Part of a small language model's weights: a variant of Muon for these matrices, 6937 steps.
Each number is 500 + 25 x the weight over its row's rms, rounded and kept within 0 to 999. Layers, rows and columns count from 0. Numbers have three digits each. The size before them is the row's rms in percent of the matrix's.

# layer 5 attention query, 448x448, rms 0.0233, rows 19-45,83-109,147-173,211-236,275-300,338-364,402-428, columns 320-383
099:514529511508506495527523491501495447461548483505529488456515509452523498492477482486521552521499480524506557507518557554504512516537462498516502482491505474528502443503522521510465498518541498
101:513510527495490484543523486504506507538479467481530424506511506468495491504502479558522535485494468533526492517569478446503522526473525523520556520461488507461520496457517569465528503518523490
091:488466489519537494470507522473524520493480472502532495512559486498491537492518521498480540529510483502511518503525458473530462496459497465477517474508491509486550522541517529516491538549472526
096:501468538481528540494496508472459475507511507504485535517503509484544466485491472533500490495491532486500529485503470534454493525557492534497483507496465484498534522510521471473493491514534478
100:520534502501509498520473518459451461506544490502485509460512510501498494550508518463478552504547507490507481499434518450503489511446474511511465532503494508507487436530511468558464515464488498
089:514447581506506488546444503482505496489502509490528529494497508497464471473497505529501488557475463497503474535502488541509520483500454527478492483527476527506531470499505475494533501538518464
098:510518511508515554491504578537484464515517513555472498486506452500498483509468448504500509505506511499485492515518440498528480463454486469470494480509505465538471518487552540491462500482470492
102:505502517491459558498535499528500522518525538552512508531443502527496512477463514538500483477513503509533506536522502498473498477486509463507492522468518480514482511509436482510476513509515488
102:557476486463474516511444462513430483500527490514509524455491493501468533496515501471491517511478465469519518492501427472469470552481485507493486454485472495482511489535498543491477503561498524
099:479514487487526482499492482479460534521500516514511529550489518487527516536504531517538505540459520446472535523502505512473527560528472524539474482494460493518505507512516557539493502510505491
096:516501553491562530489505472476439498474541515520524494557486477530528552464466497447532458522490465494540494480484453493492465505499515543516501503489482498530529540489519524537493534516502545
099:471499480535467531513512557499538478483514485468496533472500463512530502517528472497492478504533466509529453485541505563507507475538530493515488509494530563496512484471510554522504526494502510
099:533561453551533529507497501505532510527454467498560503483479516500489521491499539496468521483474487472522512553541472477481527524503487493524457532514527481495468499500463513498489478516466510
088:497489447500477488565456512500517480504504515480539521498469496506471502495555490486538515448520524469515524463517518491546484524490497513516486488476482482494459509486518480481473495488501477
101:519489425522494522489472493497517487543511454493499473515464526478496538544508501499490501527491472485520500502488422543478522493494477470510548476467568475502493496499470448455535496499542475
097:467498467501492528499499511527523485498559505498504534458540473482495476490494508474514466458510500515477529479469450510488483516450522490494473488469492497500484478494507488504484488533454458
099:461511504461487448454490477480532483549494500497490540461519504499516471500486519510531526484533489514521479554486486459507488509543575539468461510511438472520477479466485500537493520556499483
099:477510496505479468469477391524496503470506511513492503466576510504459477532517491473486458508507491501497435509465495486454521511458520500525520497554459493482496477500476489463524520488448486
104:521480501486530501519464494491489443538500496530515514449486484503471514485460514499488553486446507534504505490484491515540523464496447482484510491496490494508471494505517523505500489519516497
096:491534531561498508493501523494519503504486488507514507475486475529484480507484473523493491512514530473504580428484515524532515512487493525486507508523552538495485528553476503514484482559493509
097:507453490499507478540476489527460469502557511492487442519488505500527511450511520480539507477489521518449513492447514511515499507520495479538523497486473505519516464498466460505488491500521538
102:483507457470488497508550509553498582501498501501496541457525461467491472530497448499498452533522531508486501492466477482499425477511488497472540489525507453491523494502505464501522507485445548
098:457483494468517496487540515557471500473494489513510471564520530498503514527475506496480510458493469499463503537460513499504473468512501487544475493475495518501490464496498496530471520469511538
103:497441515491491442490501438523469497524450523489489489472525503523503474489481506531539543501483504503503472507503522482486501460524502485489478510489473476484504525509482516461529454470497466
098:460515503513514481469537496491512556480514517526537505483487509497505461508483484509502514548532498507520474480487473528507509510534491515522493505484508450521511463481475459529511489518549467
100:517493512539540527505509498540478490532451516465527455548478516499492510514531498518510491505523497465505492474484479501481490488514478465458497500513484485537470523496476526466498512491505546
102:492483489515514504510463498492520490506481498536510487561492525501500527448507500468522497536513551511495494496545509499512488480516514526526545488512514533506478474454517536485518520504490473
113:476509514505508488486517446514469476486505481475497457490450512518500521451535512514437506476510524483511480469536543508455568494500499470526480524476470519483478526480514511482514491500496466
103:515500504483496504477479478449515518450489517530521522500535542522491510549459479442524522506532456496531564487479526485513500498480480515504472505483485547511506506504494472494499474512530478
095:513495486505529520533518549541553478475510507463514502509510463503451510515497506516535543500524474497514523527489450465474499499464495488549487476529502536486537509487497464526492485516433509
101:497493475484476485479490461490494540525491503466537496499512481487485514498481511535474481522486502486456464521480557494452479481525510553468500500524450520530499488562517499469512555539507482
099:516480479523502495507497471470490487557476476515510450487447516505502496535542479519485465529443543533486540500550507491480469486478503470516491485480510475482495504490502518511541469503493456
108:492492524489478466478523505524502536506489527461513489483508497502507494490531484455482499507480512492499526515510453545460475512464499494501537507504485547511500508486520520533504490480451473
104:485492485471506513507501509551526469504463521466534511424541506519499506510522467518502479518474531482492503486520491532514539519531533496506471468443519486483535523534494553513474500483514494
105:475524458505502470529496482474511513506489452484468489555522541510503515496531524437509521487519537490485520501485513513481503499479515496504495502531523494512500497509499481526522495474493545
102:487502517456499478490512512494530486492520522484501497491491496523546488487462478490515484469533455537518478495514546489499505491519525460486501500506494467502481507440497487525511513503521509
117:469486542514565466536546507542505461494513493507497464508513502465487504484516493470498525506484498508485536487472454470506477500464441518484442490524494498551527485491474521518481444506510505
108:478499473483511475509493508515513495520489507460515442522523502511491479512568512533501495537536533488524452505462494496515508520534471501495462543484494496510525461503504470529496510520472504
097:486504515499485513483511539515468512530444488510489521508511474529522532514482488495480554526491482504470516480501482530511488499526449461504556497508539490462564521551508473491516502529476510
109:543498510485497535478508506484499478531485521514443521533495508499518500521458507541460476497514513518508489496474508570464477477512542530510549543495476520494475475503510504487509561497514493
098:514495538498498512485474511509469519515443549500531511473536503496489512478471518464482489481447509493525514482508473418472532523497515473477563458494503500505481502491497490447515488507494494
104:508556510519504490526520537504503551515480503466572467514490505505515463532509525489469504507489538499492534513462530477493467518472467515502551531488504479513467487466470467454512509499471469
121:517512474507470477459498459527493487455481479513532507481484502466479532466482497462511504465534502507572490497506502495462514497490530529495539502519498509481458516476524523501488484542500548
114:500486518503495472543484455485508467506473485450562534467535548512493465506486467500499471488535528539532471511525519502487495500536446474496590515511507468487511514484477522477505532510505466
106:512525505491534480475496517457487494453510491500537486504466490509472542510452472487501524451513494516487502486493497509490481493493500506508465508496538482515494518501475483535506487495510523
106:499470469479485530508478491498512511539520488544537447441491519506520511476503498503536476478485471505494534484522517526520495515469458479499511447435553483505536494499485476457474451507466488
105:468460462498512518533503531521544498525505492497489492466512545445501500486477488492511497439517505540510521473543482450486528496499547505511504451529456453500483466485527491524462511497517499
103:518504495533509499498496512568547510502472497457473539518484475554489501482506555461486479526522510490499453495515518455466540522528500540509466500500498510493529497486535515541475522474511515
108:510522518517507492516494489503483473489523482505497519534501498492538487523505540518486497493556541502541496488483472498458506533469527509521513501484515492483492493498516493489507512503512501
100:549499504493468534482516508502514439513493504508475524500517461470499498462500512483503520479476490501509492475471481515520524475517508487500472465544525489472466457508515507502511515545513522
102:493460497506542503544527511535497493472514515495459503485484503492469488489526471474529457540511461505493526486462503493492465462545497488542485477508519509504487487426517492497486496525505465
103:526501494498507479490488481545555472496479520527528499474503519466520492485457519497469494484501415551520470500519460511531514481522529491533509490454519516474443540463482480482500509494490455
109:534496508474497458445479503510541453493465502514518497447454523477507516553495505501526493502540522526523537498514543460456531504496468509508488490488517492496508488509510504461481505486523478
115:439533469491512501519495453501484457509533479488461497540465481469543461510539519461535526520485486507479553473472487528488518543463530517518541496476509474521517488466514551476500538501488506
094:454471524462496521468496525505465514502490521492514523534456501501532524498473484463491480505514495522506491536506523506552482506531459488516510480517516508480515518501511516471513495524465505
106:494467523522544505523533538489497493497483507503459507503504471486509475513520496475485453522500464517463488478487462496483481477456483515491496516492515505495443497518480440480498531488479525
095:486518500485502530515532474491503519522529504492523467543511491468547531521535507538530465512504509509492538544496527473511513513531512470499520488494502501525498508494480525534527527534504498
098:485492511509510478477472503456489472472504512533475512474458488483479499519525539541479490498517486493505453466508515485472508512509498480493460491464525495518507505541528481517502537429472510
095:496521479474485494498501528534489453556504491503514499488492518534518497487504509525522527480488511514538449487510513484545474533438473499485484492506517497488450462479499482463521504515479503
099:536510540500516475463489487489517482487483500494481491516500501495480473472517516482498552521512474501451440516524510534527520518521484526509445500535529489471477473495498558521512518465507500
100:482507517492513490462520504489478513489537513477516518496554512440481475475474498486557537497489465454499527553486459459524475486514464509504534491533513517486504456492512535475520493567498510
099:514516477487454560480471515550509491539542488502537466451521507476499467503530485455514498497489491508515535506526496508479503508497490515510521498477495466512508479478518495463490488480488567
096:476502513522533508509486487489506525467501482495455510523526459504485484485530521502492501508492538562476508483498505493476515538494536459543536508507508519519480484481525522509477552511451533
102:524521502498510541516530518517530497522506506510505527506501527487489512516495472515511478458526516515474528540467469550489499487516526478488548510492489542494470538509503491474558508528508526
099:506547529485472515504491504555493537493465456516465460492458495502493520466499544479468520538546488495467479509508514531512509511480521547521469495505506524476495506508463454473492507554510500
095:538477501488502519483503528503513501450479482485574488509500494495498493489498524509509456512506484497504482509519503506514521491491504512429498508478553503544493474494519500481499531558457527
100:500488468499505512516518492454533528482491500526495559487507518465517478508469457450488489507484498523476505535498492492531510530480499532493461497505504486488478437479517466549526447534492503
094:516486485538478504558503497507492469488504473484496460530484487527496470485566497517480516530515494472489532483525493492505531493502503529539508568463489474497469456499462529484514484538525501
108:487539512560508509536472543494509524484516502520498484548522509481502528455542521520487502495489507500507497467476493502510531510509539487491534510461513442533500451501464521504513486509533494
114:511515492445505492508494500499485523507560512438472485465465521477506480476495521532527511521458500480510533472491463512513478497510508485542485473476488453522512459461518478475477459503532495
101:523522485497487519487479509536502544493495463502526498470505507498511521475489521500536535467463477523543545492496504526516519482445523526503497490499517486487490475525470512550511479518523527
097:498534543480513472516561470549515495526486519468474518493481525506488507481511510440510502469522492489490500454492538487506477455497481483535534531525531503496510542466458484491514470531487452
095:511512508490524513529519469515520500531486520521488515497485484521502483523545468493515488460469518456503483479526458474498500494512499499479519497579492522478520478508540543499530515490466522
105:502550458518460467501534540499507534510515488520496488447512520485489507484468511551463482481483512498498523507545507524498444487532517476520501510515478501502508527498524501501478560535483475
103:533429517523515510492532486521499508489514486462483494481513486536485517539500518498502508502470467516517495502469514526493445453508489515495534464511492518506529499546469426466500481449521497
098:476540470517504461488515466521492483542472504454493522498494544491500427494514459523517504520534528527511515550496497497478506497495549467477506503517473496514534450501535466519502466499530504
107:528480562478499496516482459531503485476520520513524513506460513510504513502479507458515507490520468479488491543484478461499498478468509449472452497510516506462494499509533494443511476507509504
102:467491493474497548510490475518490542520490541517486514443534489471500470473491498469519517479500482509510530519495516537543481513520479507536498509473498477489489503491503502530467513523511528
100:498489512474528486469527492483532532514506472512470507445484499472526490479491543510486516493514500471527514497476537481522469521521510437506494559513475517527456497512503498468499472490501481
105:533512487479496468479492487505457470463505488513488493510498529523490508505512539530486522538562510501485483464502502469527536517527516527457523486508482481477523489476507501445505502486477511
102:490524544462482468516490534499460534509500509505465511485506502475495503493504499465510527503475491525499506534526506467536512491494476563514522481491480534523504496499525537540530514507543530
101:438529469473524478524504504458485507511480493518502481526528497530503472496494463487523496472523499490500538534536495470532510512470473516514480466549460525494521460493511496501511466488517494
099:495469537503545532491484501534506540482472517462489522486527519473521503511451494511498454494490538459492487505460487501455487507542512505508506506460459498496474529491502545476495498446510528
103:483500462527516448533527533520513530476480495484492477512471520481499483457487496499498511499453525461509479520476481480566496550480507473485459458505522460492512444536459557518497516563508523
094:465485539512488511486523550491530519478528487493494538469487534505499477502509464511486473483522471501536464487544505537478505531511502493489498501472507483535460439521531503534529493480517499
105:474530507467544498431469508459500483527526502511488518507475477477467490482452501530507501503485497546510447488493542478484500502468416505546502534496521523491480536435471476527495514449495524
107:534504495501548504511487519513449486465515543479478478483534517536467504483471460452541492496453456489486496504481476534529514521492475479524439440520526519529514509496526459524484507494512496
099:519502489500507439456507514497520516518493473497510528491513516468537514536491511496537488489534476485469486540498493425498517476486493524486523478494464511451503514501481475472506486501487485
096:475522468523461491546520465502487458516526513517490513495496516514486494471500502537480490475480517498462508471507480518492536470491507511553511554508507527510488529518454485458512474518481480
093:539504481464467521509487514506440514484531509531494561476468526487493505495483514489482520468454542519478516485506421446522513509514448520483454490525511517524513525505497574468480541488501488
104:538520499464528517499511505472504509518467520510471528451450487452509514491490497551528478549473519494506520495497504523475470510495514544526461490454486524482514538498468492470500520479491506
099:440522542512473518514513469471501510513477510494521523470517512502515496489514503509461543531436452482466489475486486529517507433501502516480498528491459488510517513545462499504529488507538474
100:474484489515463513540514544526526487470488457507505482518520502560531511488486551475535499491481468500524543478506571545457505471472539539444512485480534495488496475538489505501482522493479529
099:503529529498500458484512543556510539516502482490519517520496533499505490505538524522473531534510539501520467564503465483502536524537483490462503525497493533506509482526487483442493493501481537
099:508455540472482503491473549524459508453503505489497476477512503542508493499461503488518466488551483498532505499467511495510486475450497479503498493546520474466485467464503492479507518509491472
093:431468485507527529453460507515516461543486527504468519531470481526495519520485415529533533477466482516506472487483494449441484513463468563527508477497501477478501465450475464463507506497505499
102:418478523475487533560524454532477495505556504507443458477490515464518482494535516486533499485509504520499482451504528510466514497505499518505542473530548502495562445490478470524490482522542501
100:441528466498452493505490460511489496525480555488497522503498474475526475485515529488493494494483514481483490490492543491480472474487495485484491534507467504505478516546507526541506504543503471
098:565558543499482466494485471521479488539490519481506472548489499517496507531514503483483552535482499489474493489513498467516544468465498518464478501517565473506451523501523540469486507517501488
095:527475527464521454537523454490469490503512468526492480500492452530475495479496487540489507508472544487478518507495466515526514511569465521506463507540503514480493516522510527460500519495477500
099:531492525571466489489469541512494481486510521514537500480507499577505457568517517493447497530522495494451496488495466499480506511497503478439507494504501511483439504524494506489512518528494510
104:542477505487518473482531481459500491507511457531494470492474507489493484476503549462508518530464501486469464516522524515508495512476498578503578506471530515496518497492454486494515517526525497
100:514543509472493483524538528484523527465520546486511517461493480493474519425501489490474487519522487493487483490502498478529535546504523520526465482462481441471514422498485498482475484573491508
095:446508491462536500456501469533497496489521496531505494481536495472536505493473499501523513480512494503484503510502541484522490517494490468529469489544514464523481526489507503460498544495512479
099:459461497465480499547487464493494499497516523501478518508495506534507481453495505482473502448548463474495480522515460485484524505494552490496495496527493468481471505479523504478537498534496487
099:454470477531506551526477519512515482524522525487471520476450444488477466543501450558478510497488530521506464518480526549520503529511518466513499527549428490503460457523468490500496479492508558
096:483502501512498498521501519485506513528482484486487510505508471472542525516516555566485520464570424490518520519500473511509506504523489467507488536520481482502531534519542487517487563550463499
112:469516494495497531525446539530536518515524488486532534467531493474509491496531514481502508484471484508521504464513507521489493495484506510504527520521459469501482473502513491471521450484478509
102:513487474521505515517476506497507536494467518523496478484559559511513465491537531474519507473507542496470536496495514524513511550485462541528471448518502476498514501495530481471508511453543471
107:515491523494503495479494545481496485453543493499519521476571493510512496485510494486498525455486467494498498505478464511486516532470466509479462470517438491507494478500553509478470472480479508
096:520489502502512475576491511518551537556540550494483451519502498474494566479487512507490511476508556489517472472551483540511495476523474497541480500523475475534480514530545466493502514492519487
097:525535524493463514500503537475501487488524512491507462478493495516460510471548498532489554503498493498461430493512487499504525478500493519526520529500476471505521495502523534442486517467486472
096:464538527553506483510476473543511487527536502467511469496525491504488472465512503520526524516474450522495517483471498528523460492489519470495474490507498513534501522496543466500486480509461490
100:507526494524500562462486516501508507495520521526502508519526489493497490485480517481494511491503486508498481523511490477521495495498501495535511484504499493522522484493487532463511553464498530
102:469467509535515512532509428506502517535482506500478483508484485524528450486483473504522497498495475523488529530485511467532480509480511493514490516495468498536469524503484474472552472510441481
098:557444496527537534506527480555493516532491514503527527480524520468493498474502446539497484492553496463569506522520453483503523466514499464511479500495479504522499503496508446521566501482444514
097:464493485506511554513521475478504535487529534515504490518503485481503504531477529480460526557475492527443562507511483514487505516493493513521525503501489480480505491499500576486508484519505474
098:545523489511460520501491497498495481474513523498506484471451466523459513493495478508564517540526491549527463482486529464499506484502476467494482512486501490530477449474501491511554484506535526
093:513486535502494469486508523507485497539526497539456518486522519489507516509492486527500535506446500511477482533473518519488525517565507544509504465465512487512522505516482554498505508517501523
098:468508475513490502570502481553501488525545523514500539523500551487448502514484437525515465535490497482502472498461541524491472461482480457547501514470479477511416491496515443503538502505528481
095:554457444524504507489487477503487495528483500506553513488485480478500515473546477519510543498504476496530505494510477483515504491486516502466522497519503502506443478510481506502519518519531505
106:505496500519526492468480506457484511491490511510485521500530520502529491462489545501491491511480498506466487503530507447505531541478481498515477492470521511531495484510497454505462509490514510
107:477509493486528494473540488459474492498570513510497443493508491509478497492501512522484495492492453503497466512538468499524508511447489476534445502487525510499504507483472468498506505482506505
106:471505527486483483479467549507499476477481484493531520493510499529504489477525480496497494465489487528546520508472506492521558522522473535506484480484496492504466460512506490473482493483495500
101:491526477454491439497530485530470533502518488519490471486498413478475470497557503486472505522498517514569515507489438514493484492479522526498440507500517522475519470515500517478483502545456442
094:497481512465495518440511521497471470472544508519485510487473493512530549490466496493527500526506487519584522479491457544515529495534490535528511500517494500495567474470494494521501487504536504
100:545512444518517460446547491439485487508493503505468491535498488509518515495465454511517557482493477492516496496496512444500502518475504489523551457500518520497460471509547494550491489472490515
111:470446471557511515504469490510535465527442512506518464523463548486489485513492548472492472487468511508480492512524503500520500508470529482519523493435526509521492514507455464547486474483465501
110:468549493496471505472517517486467509497487529526481497492500464529505533482519497546508470507466504501500479494500515490470493533458486470539492474527480449463476481474544445499485503521489477
109:506516504523502518522460494536504500458536490512469510444516421515482514459499533481494490470531431484505528503515497453531487504531479454505510511549446515501511461462525528520503520512500496
108:507476464505507499478498494487463495452469534520488521500550482521460495451514424533497479484489512488502473507484499520498490495509515500503470511552484513528520484515509504516489454506467479
099:505536525488525484525469502515496528491512517480478496538469493545533487561499519553509495458501509497508529488528458517516492537495527500451515500540512517520513504524471483506494508444489473
093:521502529474481493478541517466499495451536496516504507526499482455507497493479495497510496512518502484502470518533440463486508503514531475496517497520466476507468490497502531510510485482503502
105:502493494477520498482492486532503525489482530506494500457465467475519512548469470440518472506499504519507466494538512509550483492504549507502515523498507474486451511520467466556525510492526537
106:480532483492514542527468481482459545506464442460461521524526504504517498460500526515497468536510510520498496489478545451526449532509487498544477493513501506478520485501476516504474473512484563
099:520523523497457488457502519515444499471507506535508497524502438513462475506467507493533510481498504449514501511538471497553505481481451520514467497500424520481535523471502482477485535507511459
089:503486466468524436482506528493516552462551460505533504519509489513481531499485515481488483501485476479493516515491502488483476522520474484484474489555512503504543499487500510535537516480512516
097:475463510527517553518485500520492466510517496489512548545461508522500521505503554499483498484530465490517499502506526470481501513514489417475481462473519499499525499465485495537492506474514517
099:497512497529523469522438512483501503522547442539475472512441512525488512465504529478471477486485466513490520503502485477496548515495513488526500445522486499522482479485514530470530539499504508
102:503496505513526500497521487521527551507504506502492478484519487460534536477510512488512496480488536514518542520497494480498493554447493489496530516443503521490513445497480471533536476527524514
096:497474473480481491478526514462526510520512496497497451477451484497480510475508496518498513513526437510493518494540482484502503515494517492510475523460494491506532498521457535489516504537526494
100:503513549490510506479464482499522520474490510471497500499550500443493526454504491553488507522475530456487503498516501521496501524506482517542534509494472483531506485471520467472517501515511484
096:482457476500499455483522485517520498505513503512485498499511456497517469537500499486486514517559442512475552489497495530484517504507519508492522486486506483492526473496506522547470505497528504
104:505475510479515525479496540491507502482526504506502482528534571501464537496528488521494557476491458498512518465535495500541498509476472507493514481494515524566464548475485548539503478431503485
100:536499483518524483523475494506530464536500515504462508483462498492496486474474462515504487515512530504474563531501470500503520534454464472510521468505445534499506476523513530502487494506506449
103:491466510518519486489502472519501508479534500502488538530457531466545480518529503469476487510505519493487493518498482521460489526539471464476472492477500517509537503537496505526508552448490493
098:496500515521478537431452480472493493507496532498460469524477515519495536492504526500501462535516474496490517526486560475490504481476479513520500493516499470491465487536526515489506481497521501
103:516494496477491487524483524527496475499502490459490476516514528543471485546509508517488528478496468477453485515482494527475477460476489493476492518480524519529477490512517486491474546503527526
097:444502464511503495473501450472499459521447472493509489492513524548523475470505466530481562463502486502541513508513500450479496473476503509466542503505481534510552520472509501520489507506465477
111:498513529478498508516508509483496449460504501498476498490495484492511534481506518454516487459515448500516527487527482495490550469484546530498483515533520481485437454471528518498509491497537520
105:503539533476500493476478483485473488483486486501492457494497497525486515480490504492501496483532484504517499470552535488486487506486547461522533453465508462485489477499500484473500508449505511
102:492536477525456479479502483526503483499516453486511508522502523492456525507523517507462455464528498485500464472474467515484504475471511526480515523502505495490489459504515454514509522464475494
109:456497420516506523505491538478477479528477495508531529521494490503521471529502500525513503501433501524471501509506473517454511523515441531498531464469497492489493456503537501483473492502484501
099:500515505456545452458489543486536488504475472533513479494463518504542549517466487483487489479484510537512467491522515461542494504504516450510476486525507510504491472485507498508489482501487469
097:510468514533480500497540502463515495538477521505462523505486537489522495509519500475468522475532520514488553501471476524452461510518474436513503498487515488512487490473499476526485530481465441
113:495532500510525473509499472518463494515525508515517497470511506517495532461510501506509517467531499489523508486480470525432510490513538490512483517494508519480552547498529418509450443495517518
104:516504486494510511509506478499525515485522478538485524488469497496486556453546539481498484493505462517470510478469491498474510527507491491529504470534502473510507470486571512475466518485557520
106:522503532470508450495498542544494578488478495564497534499518502498544534516531475517482531501488522521495508498491492506525488511499470494500509496501446507501518467456529482531458483496486444
103:538474464497475515511475557470482469461523486496472495505472439489500556543499484548499510559506481507468466500543521512503489460491459503504488528521517551501508535551461470463501543484527512
101:582480509439493500454523458508513508536478496531539523495523515466532500494478453482546472485529467516510511484512474460538480502523523515470556517489483499479505475486490526498501520531515488
110:442503537532491499513485499467454494507495533492472529502534515520484512473506503509527509544537478479486468544501513526493496489485455470489490500514503538504530514509565478474511467513515484
107:503550501467487536484523494510525488534517460505478480507482537491530467487528466519526525480472514478469547497530557454494513488538492480491475456504495503480513473470498464512462512457517497
095:509443497528439521530493444500490479472503568485529462531476509495506517500501525548531526497482480512499519508490530471473473483522483546511450511504448524501498519506520469507478519536512452
100:521511492465559481536498502464450487511503482484501486506510499509511504511483488526510505516517464397485552493492545538494503528523480500480503488501486477478521487468535518542505462488534531
093:484493471509512557548487449544492488487507499464481456510504508492491521489498469468458504478493502546532482499426501489434489515509498479519554490500509547473480504502459523529503565504471516
099:527506496466531532498484524502480503536511479492523534542555523504512482499487473578445518518469472469507529499496482549514484496548464509512448462465461488488491536538508531492488488452520495
095:486501517551515470509525528527493506525493499521505523479490499485476508488494495498486531516496545498479475492510489559496485487478487469561508515462501501514478483542462496522498530502468525
093:445453463424508540508488459499457504485465516505531517516511483537487501489501477499498489535501470496470495490527530487492495448522512473483449487557514473493499517535526520472463530505477487
104:484536496516512517524501548563496496514513535540492474466464475487516514470512525500517510513504522476514486508520533529507496467468520472519537553471492497507509462546513505522462469506438505
101:544477505476526493504478515524481497508489512491480495528501539512517476500505502504519491539481477501514502491452509471526490486448480439504530455450464479497449477508465491495509474486487504
097:471504507522504533467540534486450497498496504493440466513520516530498467499531478461485466439516483466511509509531475500494446521474478460464421516514549500472488528486522503483509478515479494
100:484476471533488504519475481449506467493511494522493505529512476466511469493475465508508485485482516491545499500503471475533503477564491494487593503529514474503479491471503457486487442523447454
099:460458503494463484507466482492529481550477491512510517516518440478475452483479504440513502505500474496490485518465503531497496452504524537522501514538531497525485510485502539467521499534502504
093:529469488447471460499504520553511570471494499503506536508502533473541501537451549488462509486512482529545497510540457471562493547500476535517481485482529543470514507518490546505512504488501561
096:536534500477443505481508527443527514498521497494516474538473455474490501499509488527501550512494470494458530475524421489515486503495484522544491502479489486504486483502515548499517555520548478
108:545496495545508465549509472505470504518506470533531488489490489478486552511461508491559479519512466489457448490482517513482454428501495520530511510468475503534524484477483501477533498520482506
101:532470505464524528466532512505502535472544506491498497463520468476510532520510464507517499491517462521519547485523479468490545543469490518529474497503483493521500513468501471522518487477477520
097:481453476543493507531473511499465520500500522477493453480497549523503519497541505493468527471524520501516514511504436505470555494435526502499499482491533518471496517535513489518456508533489514
107:503486532537513485506462511497501480497453522494464498468534514527485502492538571512524476503505591505467495492486502545448526498466469498456511499522495479538462495550472445509474488525516520
099:518469553482475483491481476519457484491500459496527482537466504505492485488514520487523493476500521503524503488499467466523487459451485489434521516467481462531488481504499458505512493482497477
101:505472539466482531536507472517478477528536555530478487509494488464505500477476471491477550468486464493458555499510517485525505474467493532553496481474547492495483512505485540549502520506534546
106:496527528557490489467520478518513524519502496532516493491504529470499484531445530495480526542512542501511482509482513491525479487509510505456517474492517542511533511552437528552430499522488483
094:536536513468475477473506480446523522470497511511506528511506474537451537459445575498503483448471495509511534505514465494492493446520514520462482482485517473467453508492454471545529505470542513
101:484530491500512461517513520515474525457527549536507487512464436482514530462517528488495466544563497448489506512463497448488488491483505510544479535504485478535504524489567508493501528495482489
103:473501493477466501479485485448499507518519507517519507542450517514503535523477495497517504463505490503530487500547429527479533472513539500516508522510478510515478463473482530447537542502509503
106:477450476529484476483498484493450508489441494487502496507505530524463510529508494450521480512473467488544484536488480500500520508521498496502492455477501509463486524473490505522481493517509506
094:496471519492461467529494492516485514492502565462451491545555471511520475530532448521534527511528500486541527509510486505487467509482466488515448499478480500497497502539498519500489493473494530
# layer 5 attention key, 64x448, rms 0.0231, rows 18-44, columns 320-383
104:410489481483484542489529561566503472481499481499528483504483476490515553497522481520531475481505505504516501501501544498507446520494513498510576514499485471521521470509514471475494475501486507
102:503522493490522528514488535503498502496501533514524511519491474521490474520507558478507530499489508507522524490497517541502526500553531561509520512501464549493516520532478505530481498520535528
102:443514490491492541510508486494504519454513518499493488477559487501509509502481543559527532461505485527539500512491516506510544511533538483482494453506437552513493539507503481517519503494501513
099:487544451491477539515513538492536498480492504490454514471490515479499460443497562479474482482504558513479511504488509480489486544490475525469472494542467488478507476513504420532446532523519534
098:529488467457477492504505499530511479527478482530484487484519495509515471506497504500485511506482516496450518485528495483551500469492493501526480492492539498461477504495491517492458501522515476
097:507490491550479513500483499507518525475507536509419528501481470503495472493546470458459467516503516541510499516504478529432503529542506497470515486492481496489495460476526509545522526506502565
096:501505508478483481519512470526493493532483490529483498525439516469473526562537482477545467518457476513505497504482504454551457477478516517508533503492523454515508555477530473470484507471496476
100:511484513548491471491473536493519485512468477499504511514540509498489442513507511521457511491485532529505492503504462481453496549481500494523511537521462513508472502495533483598499488531512452
104:450515489509452500481519438512484504502519499480511511510551504502510503513491512535483481504479517493503478535473492523512514485467485515485533487506474497491516502497492504489521509518448493
102:451515434501518527515509567498506529509474518491519494451505458552457471504480461528521487500551555423509532503532551587505543506463484515502521544550520498497509527508499532511543518539495505
107:495459459505492540522475490495492424479462507531490566469516481520500459495459499489461488525521446524464445493522484552451517472517472462517526522481524517546479548496496517475508518476487483
101:493505465514513459522505457530489517546512503508466512496522490540490513541524507468555522540439539500487503497520491506514501498494528496519494512522482480471501470553506487536514471511511544
099:522518508526537463535469466483483535484518483543524474502532474509499521502518493480444522531479557456510447482496466498465509487495494530524527520511493529464514527461466509508520512526488483
100:490514554476525482478515495477529502511490530532494528479452522528509496527497501525519487481536458493507477504494514564528502481497489470523498500458464493464496513477482492496506495488497516
105:519572474543526503531485500518487486493483513496567507476470476499472488530512494503519462529471489466502451532495512478442511500519475486484487503524517557508491509498510512478465496514467546
102:472509460512487485585503519492496489471491482498512486485519515518512534495457471489517494496510477538514529481513511477526488479499513451479469500511508499467508517501541543487498506511487470
107:506519493501504531503531509522467496551536483482446511529490507494471497457527480510546493502486519478538510532519497495491513499518463488458461507530485486513487471499487527452496490484515520
103:477547525500515502487455498466513518516522511502506510490509495525470504490519524540489520480470493514516491444500501477495515510509441521481461496530500486534496493533496518456511464498472545
098:527505538474493471544491500497493534482533496494539503562517472525484511481506514511488492488537491523456444483523483468508498516509495502513522508551515539484507507522529554546512559490519519
107:486456497517522542498534537510491520488496522486489494517517501511507504506481465481511503495523525493515524529512495560509507528521528481513449501475509519524538516498528520525485467450467516
100:512550474470521519513456551517454491500515513496518488439508510488483486456497504518495509512529469494522489549511539464487545492516462500506494534487549485499470532522485510510474527521480545
100:522523498493511480478499488481475535462509505523474491484476462488479519443487515499491481483522505505510477479530487478500517524516524525472548477522472523503519499494506466515515497488490488
104:542535509536522480504466485526528485474526510490502521517499496508525501491475496479532533500467508487499485466470469436532508473448475524531482487517509535520499494500490494455458488512537504
100:515537532510533466489491553521496519523491524502529496481491479513498486464486524485547478502486502510535526481521487442510506473453481495521479506491486519509499495483487498504491461510513489
105:503513518557501496500503475525503447483494510493497491492488562521491506502495522506475490449572519494536517477510487520475523509458495511490492488505489526482507495503520488559532508507484516
099:538508481497474559480503560511464490516496505525538526490550509504508455459507511550506522552485530490466536506493511537508469487518489474472533566467465524526495511551461506409513507461516505
098:509474483550507515553498557559469555518519548529496485525488518493505497467472506512496507503522480487528495496511532535500504500482495486504548551477482476530525516469483453510489504501489536